Weights of a small GPT-style language model, trained from scratch on English Wikipedia: a variant of SOAP for these matrices.
Each number is 128 + 24 x the weight over the matrix's rms, rounded and kept within 0 to 255. Layers, rows and columns count from 0.

# layer 3 MLP up, 1280x320, rms 0.124, rows 376-428, columns 256-319
[[137 147 128 146 155 161  83  84 168 134 164 116 153  88 118 126 126  83 137 133 134 115 133 101 149 128 106 141 142 121 122 101 132 100 168 147  79 138 147 146 133 138  95 146 143 140 101 101 129  94 157 168 133 102 142 106 188 142 108 158 127  98 126 128]
 [143 157 164 138 134 108  97 115 125 116 143 117 129  94 144 112 105 141 114 144 157 116 150  74 109 125 138 168 153 160 138  96  91  83 101 154 147 160 104 110 118 116 157 126 134 146 139 168 126 124 125 121 125 126 135 113 178  67 156 131 137 147 129 145]
 [140 119 137 124 112 102 163 123 140 128 118 128 141 133 132 119 101 145 107 150 149 136 130 163 124 104 115 132 143 119 119 129 113 150 139 190 136 150 109 137 131  85  96 156 120 140 127 129 155 162 110 129 116 116 147  88 125 106 157 121 113 103 154 136]
 [153 139 140 125 129 144 128  98 125 147 106 107 138 149 154 152 142 157  69 116 186 161 137 132 125 132 136 162 107 165 148 133 161 109 109 125 109 111 154 106 115 110 155 158 135 152  65 125 115 143 117 114 154 123 141 112 101 135 110 156 119  98 131 145]
 [166  96 115  88 105 109 102 149 162 216 127 115 102 127 164 135 156 125 131 136 140 122 137 123 150 124 118 131 107 168  71 113 182 141 128 177 156 124 101 186 139 144 124 163 161 144 146 145 132 126 136 104 134 141 114 120 152 170  94 141 118 143 122 121]
 [118 135 107 160 120 153 132 116 121 138 119 113 152 123 140 133 153 109  98 123 148 123 159 122 136 128 103  95 124 117 117 142 146 104 135 148 108 159 148 119 105 126 140 115 113  98 159 170  95  94 128 159 117 102  98 161  93  97  93 145 118 115 139 162]
 [137 130 114  77 162 167 102 133 108 150 158 137  99 150 143 120 160  94  77 105 165  92 121 122 154 101 169 160 115 166  97 135 130 133 147 101 143 169 114 146 147 115 130 112 148 120 117 147 111 110  99 107  87  86 135 144 131 104 130 172 140 152 154 129]
 [107 157 134 132 128 155 119 146  96 138 164 134 147 123 156 119 103 125 121 137 134 131 167 122 154 102 102 140 144 118 143 154  89 133  97  95 107 143 125 114 150  91 157 129 145 166 134 131  80 126 124 144 113 131 131  91 110 102 126 115 142 124 179  77]
 [154 104 175 137 112 132 173 103 137 104 192 122 104 107 112 152  93 124 157 119 141 141 136 112 106 113 142  94 156 100 173 187 108 154 102 122 154 126 158 125 145 140 146 112 144 130 118 155 104  96 131 124 171  91 110 118 157 143 170 133 186 150 119 171]
 [134 164 142 100 152 115 121 161 108 114 152 162 132 127 108 144 123 104 160 132 143 119 114 161 148 123 137 153 136 146 129 138 136 149 156  99 163 160 154 150 121 102 176 152  92 142 113 111  75  62 143 166 166  95 105 129 101 151 125 128 100 119 133 140]
 [145 113 152 123 122  73 133 125 108 176 117 134 176 141 171 120 130 101 116 100 139 144 139 154 172 115 119 171  71 100 147  39  82 122 137 138 118  95 115 140 207 127  90  87 126 117  96 130 130 116 104 135 132 134  71 103 150 164 128  79 125 157 123 125]
 [ 97 153 137 148 125  93  98 132 173 117 159 151 132 162 135 121 145 169 141  81 125 137 110 102 157 116 109 146 124 132 112 157 112 157 117 164 107 152 123 137 128 138 117  96 129  82 145 126 107 159 134 150 120 116 135 141 129 120 131 148  88 139 116 160]
 [146 120 156 138 132  83 109 139 125 147 108 138 135 158 170 152 115 127 104 102 116 123 152 142 103 118 143 114 126 128  75 126 126 153 119 154 134 144 176 150 117 152 165 136 155 134 181 127 145 130 149 135  71 116 141 110 161 154 151 130 111 133 123 149]
 [132 170 108 155 117 126 151 115 119 144 117 170  85 132 154 122 130 124 107 132 166  99 133 147 164 145 146 144 166 142 141 123  98 122 120  71 141  78 143 145  98 130 122 142 118 145 177 116  92 124 132  99  96 133 148 101 134 125 159 115 170 144 112 109]
 [163 118 162 108 149 116 143 126 136 136 129 107 115 162 135 151 118 117 102 133 146 165 138 111 114 101 109 171 123 147 112 114 121 131 159 143 143  93 150 144 154 117 130 161 145  81 102 152 114 153 135 148  89 155 148 140 126 168 137 137 135 123 162 137]
 [117 108 130 147 134 112 135  89 145 128 138 166 145 142 140  78  92 120 113 127 128  95  65 136 171 159 120 141 135 157 120 143 117 111 146 121 144 129 113 108 162 129 116 140 125 120 110 109 122 171 125 195 125 129 164 116 121 124 130  77 175 120 119 148]
 [123 153 110 119 113 122  69 162 138 123 148  89 119 113 189 151 133 117  76 138 107 164 131  79 142 139 145 139 130 105 114 106  87 101 148 129 108 129  83 102  89 114 129 149 157  79 155 158 102  49  80 124 116 107 135 132 135 154 111 105 143 121 152 171]
 [143 155 145 129 138 121 133  75 124 107 129 120 112 133 105 147 171 135 125 139 159  98 125 129 127 110 109 144 126  79 156 145  96 121 140 151 147 122 113 133 133 134 145 125 120 139 138 142  92 116 163 115 113  86 125 120 100 145 135 164 118 109 148 164]
 [133  85 129 146 133  81  98 141 142 156 143 142 107 146  97  93 126 123 166 129 151 139 138 144 136 115 148 169 139 178 129 100 102  87 146  71 130  56 131 172 106 129  80 127  71 123 119 100 156 130 148 118 108 124 154 119  99 133 159  52 111 147 139 137]
 [ 93  79 168 157 131  77 119 126 118 141 112 132 132 138 117 167  96 115 112 106 174 111  84 124 161 154 128 150 126 139 154 111 157 159 165 108 134 162 130 139  93 121 133 134 143 119 124 146 177  95 175 144 141  98 113 121 135 137  71 100 133 104 105 136]
 [146 138 187 173 131 116 104 101 148 185 158 117 104 120 179 122 105 118 107 127 114  98 131 148 131 128 132 135 104  88  96 142  89 107 127  92 135 123 126 126 179 125 124 128 150 158 138 128 105 122  82 143 125 160 100 149 141 152 107 117 143 136 150 134]
 [148 141 158 169 113 148  94 120 119 154 109 120  90 107 105 108 113 152 206 115 149 125 107 123 103  95 164 109 134 140 159  84 143  72 124 146 167  96 116 153 118  98 131 150 148 141 141 141  92 155 132 109 125 136  98 112 132  96 133 114 135 147 134 161]
 [ 93 120 175 137 156  86 106 120 129 108 124  70  90 147 115 168 100 136 159 135 122 155 150 144 150  97 126 111  96 126  93 129 179 131 134 127 103 134 124 123 127 116 130  92 113 160 138 105 102 143 156 137 155 127 122 135  93 154 140 171 143 155  99 115]
 [134 147 129 151 137  97 135 109 121 109 106 187 102 102 153 122 118 157 115 144 141 129 108 150 130 108 128  92 107 145 117 135 123  91 145 157 127 134  89 143 132 117 152 142 146 124 155 129  95  72 107 109 106 107 136  72 142 104 113 113 132 155 146 149]
 [ 92  83 146  96 124 112 138 145 118  93  95 141 138  96 142 146 149 137  91 146 112 123 150 135 122 102 186 142 111 164 141  83 171 135 146 114 103 146 111 139 181 118 132 107 107  89 130 123 129 125 118 128 116 129 124 102 105 129 158 100 100 125 115  93]
 [132 110 168 138 137 126 160 132 110 106 155 134 150 155 118 154 138 106 136 136 139 124 118 141 148 116  95 114 106 180 160 123 143 117 141 127  98 164 101 142 137 115 155 156 123 149 142 136 114  90 151 142 127 115 127 121 136 123  97 119 130 128 104 139]
 [144 172 111 103 136 134 133 138 135  91 165 162 125 156 179 114 133 125 141 114 127 110  72 139 120  93 157 154 136  90 178 132 185 137  88 170 104 134 129 169 135 131 102 152 121 161  77 103 112 119 152 110 112 119  80 152 125 143 134 168 160 163 143 107]
 [142 152 134 139 107 104 128  84 127 149 120 136 128 119 161 154  95 141  98 120  97 128 139 114 121  85 119 153 127 118 139 129 112 140 135 109 132 167 146 174 128 123 131 124  94 117 110  95 136 136 125 179  93 173 155 101 161 138 149 127 123 115 159 129]
 [145 177 123  94 136 103  80 150 150 137 106 162 123 109 131 120 134 138 126 117 160 144 131 114 111 107 119 143 172 123 119 144 118  93  87 172 120 124 138 104 167 195 110 167 131 138 130 151 136 125 101 144 109 136 143 183  79 144 160 124 113 118 102 117]
 [142 166 135 146 119 112 175 164 110 149 122 168 102 150 161 126 109 130 145 125 110 152 132 143 112 100 108 117 126  78  93  93 138 149 148 131 135 127 123 121 102 161 158  95 113 105 140 101 105 143 157 152 134 119 140 139 155 139 118 114 112 178 147  84]
 [144 135 117  89 133 145 146 107 132 136 119 103 139  85 149  91 126 148 130 100 108 139 136 102 102 152 168 124 186 185 141 145 109 144 135 125 101 160 137 135 143 135 108 144 116 139 135 152 150 118 109  87  90 104 137 149 134 117 141 115 102 113 135 101]
 [146 110  97 124 128  99 115 112  91 130 129  83 120 167 137 146  98 109 139 127 195 107 135 148  97 125 142  99 137 144 174 174 146 113 151 111 118 115 113 176 135 120 129 105 125 129 146 112 118 117 128 133 136  87 131 164  75 128  98 164 118  99 177 129]
 [153 170 109 179 104 116 149 118 145 131  93  96 149 101 161 148 168 126 139  85 113 104 130 121 148 142  96 148 151 112 143  86 121 111 126 133 149 107 101 137 140 148 154  91 110 120  96 122  84 149 181 128 143 135 161 136 138  97 136 136 156 135 128 159]
 [115 112 114 131 110 119 119 142 141  89 164 122 143 163 116  97 126 109 203 108 138 148 127 129 124 116  99 111 133 156  89 166 142 110 128 147 136 108 170 170 112 118 151 129 136 123 121 140  93 145 189 116 187 148 136 140 121 144 106 152 124 131 124 140]
 [172 111 147 141 161 113 116 133 142  93  99 128 180 139 139 144 125 169 124 161 155 118 127 140 157 131 108 155 130 145 137 157 143 125 140 110 145  94  63  95 141 153  90 131 126  93 154 138 120  81 118 127 110 133  87 112 157 109 158  74 161 131 104 153]
 [136 111 136 152 127 133 105 163 148 167 171  96  98 120 139 164 102 141 158 119  81 144 148  79 106 157 126 133 126 173 131  94 146 134 134 138  98 129 171 136 136 127  99 111 100 157  85 155 146 150 129 140 140 172  83 196 123 117 101 100 130 125 127 169]
 [134 128 146 103 140 138  92 125 170 118 142 114 115 136 125 132  72 149 139 143 136 117 113 107 149 153 143 123 134 169 121 143 140  86 137 142  88 109 155 107 127 161  88 104 118 128 145 137 122  85  66 142 139 146  89 127 164 122  89  93 101 127 146 157]
 [163 127 170 125 109 125 119 156  99 100 113 139 101 112 128 155 112 165 133 106 150 125 145 144 139 111 136 123 110 144 130 141 109 155 131  82 166 166 153  90 121 121  90 128 135 153 123 133 114 112 111 145 117 173 147  92 131 146  99 171 144 117 138 142]
 [157 106 156 136 137 107 154 118 139 135 138  52 124 170 143 136 145 132 108 145 123 125 128 121 140 178 127 159 131 123 136 163 156 129 101 141  82 128 130 155 106 149  81 128 111 134  94 154 132 121 104 144 166 132 151 108 112 112 150 161 120  88 134 110]
 [139  91 144 170 139 145 126  98 103 116 149 151 127 139 111 151 115 117 108  93 181 168  86  93  85 163 133 125 143 130  84 216 172 125 119 115 115 145  97 100 182 135 109  87 152 130 136 140 134 108 122 124  91 131 126  92 111 147 125 112 148 183 162 112]
 [157 148 122 105 130 148 112 109 134 127 113 115 113 105  86 125 143 129 110 149 116 121  99 102 132 123 148 154 150 129 148 116 126 122  75 118 118 152  78  95  95 148 122 157 156  80 201 152 130  88 125 127 160  80  99 133 124 121 117 151 133  89 143 106]
 [175 129 139 144 131 126 157 114 141  69 120 187 130 146 116 143 104 120 138 149 148 157 152 115  92 112 158 151 168 100 118 137 126 151  99 105 170 173 127  93 164 112 122  98 136 147 198 124 117 109 147  91 130 129 138 135 108 119 142 109 116 160 155 139]
 [ 89 115 151 120 142 106 116 130 136 117 112 159 117 123 121 138 121 149 126 100 125 144 131 117 123 156 139 168 130 160 163 102 123 175 134 113 100 139 125 121 108 160 146 124 122 125 141 175 100 105 164 163 163 138 103 146 102 136 117 106 167 133 135 151]
 [183 135 119 121 133 135 128 138 162 130 144 150 142 122 143  92 157 145  96 109 137  82  97 134 118 158 121 113 111 101 111 107  93 129 144 110 114 153 108 157 124 144 145 108  95 153 150 135 123 141  92 101 128 170 119 105 121 117 173 150 139 129 122 174]
 [ 95 106 127 101 136 119 140  72 119 141 120 151 164 157 157 160 181 116 147 149 128 136 132  83 119 128 171 115 133 126 121 123 139 135 167 112 105 136 125 163 193 154 149 150  94 152 118 120 129 108 135 110 114 122  72 168 133 138 125 113 134 144 156  98]
 [ 99  92 129 148 123 111  99 119 133 151 134 104  85 193 161 131 151 111 113 123 111 127 117  85 123 205 148  98 105 145 134 121 135 156 153 125 106 177  95 120  87 133 129 121 146 148 133 108 149 162 112 152 103 164  88 170  99 106 104 120 108 154 168 127]
 [176 139 133 100 183 145  95 141 113  88 134 138 166 144 110 157  76 138 120 145 102 120 129 134 132 162 132 141 128 103 126 149 127 169 147 163 120  98 145 147  88 193 172 161  94 137 130 139 157 136 120 113 163  69 131  95 127 117  99  69 148 106 124 126]
 [173 123 138 151 129 125 147 181 120 127 127 177 118 118 153 123 145  93 147 116 129 107 133 165 150 117 128 130 140 103 128 113 143 178 158 121 110 127 125 129 138 129 160  81 163 168 140 111 125 157 155 142 137 105 116 142 141 102 105 120 177 180 126 120]
 [161 147  76 156 121 135  86  85 165 109 106 135 136  95 165 129 129 164 139 161 153 158 122  98 154 109 118 140 146 122 132 137 118 151 161 137 146  93 129 138 136 142 125 109 101 166 147 108  88 141 111  71 143 120 149 112 104 165 127 168 143 136  96 117]
 [137 149 149 124 165 186 123 163 131  53 146 126 150  75 149 116  91 115 106 148 126 135 145 126 121 146 159 150 140  75 108 133 167 148 101 127 141 115 102 101 140 141 128 138 132 110  93 127 109 112 126 113 136 151 147 124 115 143 147  90 106 152 106 149]
 [102 118 126 183 122  83 124 150 163 122 147 140 145 164 142 135 152 126 142 132  95 133  96 106 118 154  97 116 126 126  96 100 153 112 161 161 175  93 110 108 147 122 112 131 103  80 103 122 117 134 127 100  86 127  99 110 107 155 123 121 115 123 116 105]
 [146 144 147 109 132 120 117 124  99 175 128 149 121 138 171 119 194 107 116 154 111 135  89 138  93 177 113 118 136 132 116 135 128 143 142  71 138 113 115 142 120 130 124 139 118 112 138 116  81 116 131 110 145  82 131 131  97 110 123 115 116 114 109 148]
 [151 146 106 116 134 103 113 132 132 140 154 138 157 141 153 111 133 156 135 169 126 143  86 102  93 168 130 108 125 143 120 101 119 107 137 127 118 128 108 133 118 113 108 105  81 144 145 111 100 141 128 123 113 140 118 129 146 137 124 157 165 123 101 117]]
# layer 3 MLP down (transposed), 1280x320, rms 0.107, rows 376-427, columns 256-319
[[135 148  52 147 114 142 146 141 150 124 158 115 141 176  67  97 153 117 183 154 125 108 134 130  41 188 107 143 171 162 115  90 119 135 117 163 141  85 112 114 160 136 184 122  99  88  80 125 146 127 152 141 154 121  98 131 106 178  77 146  97 189 119 129]
 [138 112 111 168 130 105 125  85 142 111 125 149 115 162 121 100 134 103 135 156  98 116  84 125  70 120 124 115 130 115 171 147 101 148 132 120  98 132 156 153 132  97 102 121 155 157 158 108 163 122  94 128 160 139 145 109 145 131 127 157 107 127 113 130]
 [117 124  99 150 137 123 135 161  93 130 142 142 140 125 142  96 117 164  80 115 160 145 109 128 163 171 113  79 125 148 135 131 121 192 133 133 113 112  92 125 152 103 120 103 148 105 139 147 136 135  96 137 147 157 152 130 138 136 149 149 117 165 116 143]
 [ 83 127 103 102  96 133 129 140 143  91 185  96 158 149 144 165 120 121 130 127 158 107  93 168 128  98 134 108  97 131  98 145  97 101 145 132 127 129 150  81 133 130  59 154 130  90 169 107 121 135 139 144 103 177 142 113 136 115 144 108 143 201 119 141]
 [116 165 155 115 169 100 141 117 126 169 115 112 143  91 136  95 135 171 100 145 144 120 114  73 154 143 136 181 156 124 127 131 122 141 102  69 155 113 123 167 165 134  84 108 142  98 128 155 161 161 122 109 156 140 153 152  81  99 153 154 109 136 149 135]
 [126 163  72 159 143 160  99 169 118 105 149 134 160 138 145  58 117 142 120  89 176 101  95 150 168 150 135 139 108 142 145 142 110 128 118 120 133 110 150 131 101 133 112 107 122 115 148 144 145 112 109 129 137 148 114 120 107 112 166 123 138 154 126 112]
 [121 170 149 141 141 164  69 144 151 111 121  87 100  87 139 143 130 168 135 161 150 133 114 138 129 115 122 109 144 138 102 124  95 155 161 110  94 144  95 148 150 140 147 122  88 132 125 154 146  93 161 131 140 117 103 139 129 132 135 130 119 114 145 138]
 [ 76  95 118 113 179 111 114 143 170 149 106 156 177  83  90 180 125 116 146 141 117 126 127 143 108 105 124 104  86 126 137 164 165 143 123 124 119 118 131 140 100 142 160 119 134 136 132 184  73 155 138 132  83 153 131  86  95 115 149  78 172 145 127 133]
 [100 115 151 112 117 124  75 140 100 144 153 139 149 103 128  79 157 112 127  85 141 123 105 147 169 142 107 121 127 116 111  78 119 139 118  74 137 108  96 134  92 117 135 118  98 119  59 141 148 165 135 101 167 139 135 120 169 160 132 119 111 118 143 102]
 [144 113 107 104 137 115 140 149 124 140 137 113 166 178 122 112 155 109 118 136 140 125 125 120  73  75 121 157 118  93  96  97  98 156 120 164 182 120 163 118 150 182 103  69 139  86 148 164  83 134 106 111 126 108 156 149 119 161 125 115 116 158 131 122]
 [109 106  93  97 108 119  71 101 150 119 154 103 111 131 133 138  82 175 105 152 102 136 127  99 105 126 122  91 110 138 125 101 105 141 125 175 110 135  98 108 118 122 127 114 153 199 121  99 118 134 138  94 163  91 136 108 148 118 120 132 105 176 134 132]
 [147  86 163 112  98 120  99 104 112 157 120 127  98 119 103 207 153 130 135 106  78 115 160  77  99 110 116 127  98 191 140 138 174 156 142 130 136 159 125 145 106  82 153  83 118 126 130 134 134 111 129 107 136 137 119 134 140 152  83 170  78  95 136 180]
 [128 132 121 185 165  89 133 140 134 143 148 120 147 151  76 149 116 132 133 115 130  64 136  86 123  96  89 129  99 125  86 153 129 126 108 124 147 122 141  71  92 170 136  75 123 119  74 163 168 123 139 107 149 117 148 147 161 141 155 103  70 153  87 107]
 [165 127 115  85  93 120 133 162  94 107 133 110 121 162  98 111 174 147 139  98 117 133 121 135 105 162 133 131 119 145  67  98 116  96 109 132 104  68 112 139 118  68 116 176 167 180 132 112 118 167 109 116  99 159  71 119 138 158 144 112 157 103 166 159]
 [170 138 108 121 122 157 117 141 122  89 125 120 124 139  85 106 133 141 113 135 187 106 183 127 109 134 190 106 132 135 112 189 138 133 127 122 113 110  64  99 153 145 113 134 109  99 164 136 127  93 125 135 133 162 121 140 111  95 128 110 112 157 146 114]
 [107 111 134 144  92 102 132 140 148 127 122 148 123 131 134 130 119 137 136 128 112 122 110  87 131 128 135 124 114 132 144 171 141 134 114 149  68 140 133 101 115 134 133 102 139 105 124 113 103 114  95  84 118 102 118 105 139 146 119 163 145  98  97 136]
 [146 104 153 121 150 148 156  87 148 114 159  94 123  98 118 134 117 129 121 121 116 163 107 147 114 154 164 125 146 117 136 166 179  78 125 113 138 149 126 122 131 119 102 117 100 129 129 140 129 125 118 142 116 157 145 143 104 128 138 152  95 139  58 161]
 [105 126 109 150 101 144  85 151 119 142 123 132 149 170 141  53  95 164  86 128 143 115 119 142 174 177 114 118 108 142 137 153  99 132 103  99 110 111 113 117 131 105 115 103 144  97 146 120 121 154  91 116 133 148  98 107 133 126 162 111 154 158 121 124]
 [115 114 109 119 136 146 150 121 120 134 107 141 100 123 141 139 125 153 122  80 133 156 145 126 123  96 169 106 139  86 120 139  97 160  97 121 128 173 139 138 127 149 112 175  89 154  83 118 168  73 120 156  83 148 107 135 158 111 134  94 106 128 141 130]
 [181 151 129 107 117 108  91 134 148 116 165 147 114 127 162 124 148 131 127 145 128 113 111 103 153  80 120 140 135  71 105 109 104 153 136 176 107 108 106 149 129 119 141 159 122 204 153 133  99 128 127 158 106  98 109 153 142 120 107 167 123 137 201 137]
 [130 115 109 139 102 142 134 147 117 161 110 188 133 126  63 133 153 128 133 166 107 123 162  93 114 158 131 101 110 106  77 126 141 148 132  98 141 158 132 122 126 136 137 198 119  97  74 115 117 128 159 118 160  75 149 167 115 155 147 108 112 112 107 106]
 [103 100 149 121 127 122 168 109 132 118 132 155 142 140 149 123 125 151 111 138 106 133 134 169 112 129 135 135 152 151 152 159  98 138 100 121 130 154 111 113 143 111  94 144 114 105 126 113 152 123 143 145  57 132 173  82 120 163 112 131 135 165 131 130]
 [117 142 144 116 149 128 103 135 137  98 107 104 123 159 127 103 134 101 128 154 123 129 115 137 127 106 107 127 139 120 154 109 116  78 172 125 103 129 136 135  89 113 101 149 145  93  94 106 154 131 110 117 104  95 128 115 113 102 132 102 178 121 146 119]
 [114 105 148 187 134 138 116 125 139 155 146 130 115  93  91 136 178  77 126 152 135 136 156  85  78 112 140 183 122  94 156 100 129 125 143  90 179 132  87 102 105 121 137 106 144 121  99 118 113 123 164 105  95 137 112 133 161 113 122 112 151 102 100 104]
 [106 147 115 145 131  93  87 145  94 125 146 139 115 156 121 117 109 119  91 140 127 144 124 129 121 129 109 136 150 118 128 145 155 110 110 132 143 105 120  94 129 126 137 125 147 155 143 139 105 136 127 142 168 177 155 180 114 139 148 103 151 153 169  91]
 [144 121 116 136 124 122 145 114 139 137 148 180 138  91 152 165 138 101 159 141 106 161 167 121  81 109 167 113 127 129 144 133 156 140 120 123 141 164 158 175 128 143 129 109 116 123 134 153 131 143 144 132 100 105 137 127 135 116 126 129 118 149  74 136]
 [112 161  99 111 128 106 127 148 149 139 121 166 118 150 145 114 162 131 133 121 165 126 103 101 151  92 130 144 123 118 102  94 140 140  80 152 131  95 110 164  96 156 108 188 105  87 113 145 149 103 125 151 138 120 147 162 146 202 121 110 137 143 158 120]
 [153 125 140 109 158  95 137 155  96 112 123 123 168 143 144  58 171 123 154  99 138 143 179 115 106 117 133  95 151 111 123 161 113 121 103 138 162 141  79 107 154  89  83 136 125 114  95 130 142 119 122 175 107 136 120 172  83 136 121 134 123 141 160  76]
 [142 114 124 144 132 117 115 132 119 186 116 103 120 126 106 191  66  98 115 123 160 117 158 105 124 119 111 157 125 107 129 101 156 120 149 135 165 128 107  97 136 122  96 114 114 117 127 158 128 122 144 133 125 121 132 146 158 147 119 114 139 133 113 124]
 [107 132 117 146 170 118  72 101 145 147 161 126 145 132 150 122 167  83 178 139 127 161 145 156 132 129 128 132  95 136 114 112 132 174 124 126 148 101 129 108  79 175 150  81 114  74 114 152 155 117 166 105 151 135 127 157 145 161 154 143 161 134 134 118]
 [125 108 161 157 137 147 127 121 121 145  82 105 128  68 179 127 148 142  70 153 146  97 100  92 162 136 129 147 116 162  84 148 139 160 114 114  98  67 134 171 102 132 154  85 127 141 164 168 143 113 135 120 126 149 126  90 130 100 150  91 151 150 125 156]
 [134 148 115 132  82 136 132 154 152 114 142 155 143 181 147  91  84  89 118 110 121 138  95 165  84 150 133  97 153 140 145 184 114 110 147 138 136 112 127 156 152 105  90 129 115  89 139 140 137 155  81 134 137 148 110 131 102 120 142 138 174 171 116  95]
 [ 86 141 128 124 159 133 167 113 141 118 109 151 133 143 158 102 137 107 120  79  92  90 139  96 141 161 159  77 140 117 147 147 164  88 112 124 100 101 125 152 130 142 140 122 138 173 141  90  94 128 150 136 154 104 122 139 151 146 149 101 143 115 139 119]
 [ 85  95  94 123 137 103 172 176  88 140 134 155 138 107 138 131 173 121 103 122 126 153 161 143 129 132 194 168 108 170 145 134 128 105 137 128 109 114 144 150 180 109 105 107  95  82 182 143 138 116 163 163 143 140 142 128  55 131 122 181 117 170 125 146]
 [111  71 161 120 126 111 176 108 106 121 123 177 133 140 102  83 145  61 130 128  90 139 146 131 111 151 140 133 126  97  78 126 117 164 126 108 148 135  77 114 145 167 137 125 115 146 113 152 115 143  94 138 140  71 114 141 152 137 140 117  94 120 119 134]
 [108 147 127 133 117 123 183 140 135  95 123 132 116 159 132 119 132 142 113 137 138  97 111 140 109 132 134  99 134 119 151 173 149 132 152 119 144 120 113  86 125 129 104 125 155 128 131 135 102 133 149 122 141 163 133 125 124 145 153 109 114 143  93 139]
 [145 160 132 111  96 102 102 116 136 109 134 163 107 145  92 127 118 155 146 136 116 143  77 118 181 129 108 124 140 114 103 165  89 112 103 107  74 122 127  89 145  76 132  94 145 142 164 140  92 131  96 110 143 177 149 180 145  99 134  93 104 117 105  88]
 [152 131 157 117 128 133 132 120 136  99 129 138 158 124 168 152 160 156  83 155 148 152 114 131  91 110 140 129 118 126 130 144  95 109 129 136 108 157 134 148 154 137  93 131 126 152 120 124 147 116 127 132 137  88 133 138  94 113 138 121 127 122 158 115]
 [126 158 104 145 106 114 121 123 101 149 124 107  90 140 141 168 117 159 164 145 157 147 162 128 137 137 126 137 104 114 131  95 146  96  96 131 111 133 140 123 141  98  85 145 188 131 124 165 118  90 142 122 117 144 128  94 164 102 176 155 139 181 127 126]
 [ 83 146 153  97 131 115 130 128 152 150 137 128  89 107 144 130 136 128 140 134 151  86 163  98 162 118 123 113 106  84 123  86 148 106 115 131 129 118 109 156 109 129 122  81 120 119 106 106 104 118 108 118 134 159 157 109  80 141  96 128  95 124  90 136]
 [163  97  96 147 111 113  96 167 115 129 127 148 122 153  52  43 115 145 136 144 149 116  83 143 145 155 105 119 151 143 119 135  84 118  84 110 128  91 131 146 104 131 111 127 167  91 155 101 120 121 151 128 102 152 129 130 156 126 127 125 122 159 170 118]
 [105 139  99 124 154 133 142  96 152 157 151 119 146 127 110 106 114  85  92  76 132 120 147 117 151 109  71 155 128 110 139 125 154 111 148 132 138 163 137  88 136 131 121 101 116 101  72 133 118 151  94 116 166 149 142 104 126 133 130  92 103 122 132 122]
 [127 153 117 138 114 153 108 140 124 124  98 137 156 132 118  53 136 175 113 107 139 138 110 120 141 156 142 153 118 146 137 137 100 110 138 124 123  86 115 141 102 127 120 123 100  88 160 153 162 116 121 115 126 105  95 147 140 130 120 129 147 164 140 122]
 [144 127 110  97 137 111 114 126 112 137 106 145 134 155 143 139 109 111  87 145 146  95 152 128 100  59 123 144 152 151 136  94 131  94 112 145 138 112 129 155 140 138 150  97 146 119 146 136 128 153 166 125 125 127 132 131 143 161 100 104 119  60 116 121]
 [108 131  43  92 167 145 114 143 149 102  82 136  90 130 117 126 109 135 117 131 162  95 132 101 131 122  94 149 116 175 122 154 116 102 152 116 102 148  97 115 110 160 136 105 144 146  89 106 111 114 101  95 126 129 149  77 144  72 121 166 100 131 125 113]
 [104 169  92 143 124  78 124 180  89 113  72  93 137  98 115 108 127 148 120 113 146 137 144 115 149 158 117 128  82 163 143 142 116 119 170 177  70 169 144  98  77 173 160 110 140 119 151 126  97 130 119 117 150  73 161  82 119 135 172  92 116 136 153 181]
 [ 96 118  65 148 116 127 158 127 122 170 139 175 111 133 131  95 148 111 138 126 123 147 108 105  96 121  91 121 119 104 138  90 150 140 143 102 143  80 132 135 133 105  97  92 121  87 121 145  90 143  82 104 100 119 109 135 102 152 120 117 145 116 104 151]
 [163 181 174 122 129 118 142 142 116 132 118 120 133 129 108 121 134 129 112 131 172 136 112 128 100 104 123  93 174 153 131 148 187 110 121 121 114 102 119 146 129 152 117 126 105 127 113 146 165 110 116 137 104 124 110 122 161 128 121 157 110 117 161 125]
 [144 122 142 129 165 149 100  81 123 161 157 133 101 104  78 108 135 114 150  92 130 119 145 128  96 125 120 136 106 112 172  98 114 106 113 123 155 104 112 142 117 141 150 143 136 102  87 102 157 121 170 135 175 144 100 120 133 119 115 152 183 141 150 105]
 [129 125 151 134 124 103 125 131 128 146 120 163 133 116 107 146 143  88 157 149 118  94 173 133  95 129 139 113 118 151  99 148 115 106 148 103 167 116 144 149 123 102 126 115 173  97 141 165 161 165 142 116 141 111 118  89 141 133 116 130 100 140 114 135]
 [136 141 171 157 159 119 170 131 101 128 117 148 138 110 112 149 121 145  86 133 136 116 100 143 149 122 137 118  85  85 123 112  88 112 151 114  85 128 155 114  82 118 105 157 133 132 136 121 130 150 128 159 173 126 132 129 111  95 168 169 135 125 147 128]
 [129 145 155 158 136 108 166 134 112 106 145 141 128 100 118 203 146 129 118 155 103 176 124 142 121 151 145 147 125 148 126 123 137 136 131 122 121 143 163  98 118 141  87 100 116 106 112 100  98 120 139 163 128 134 109 131 135 126 148 129 100  86 118 137]]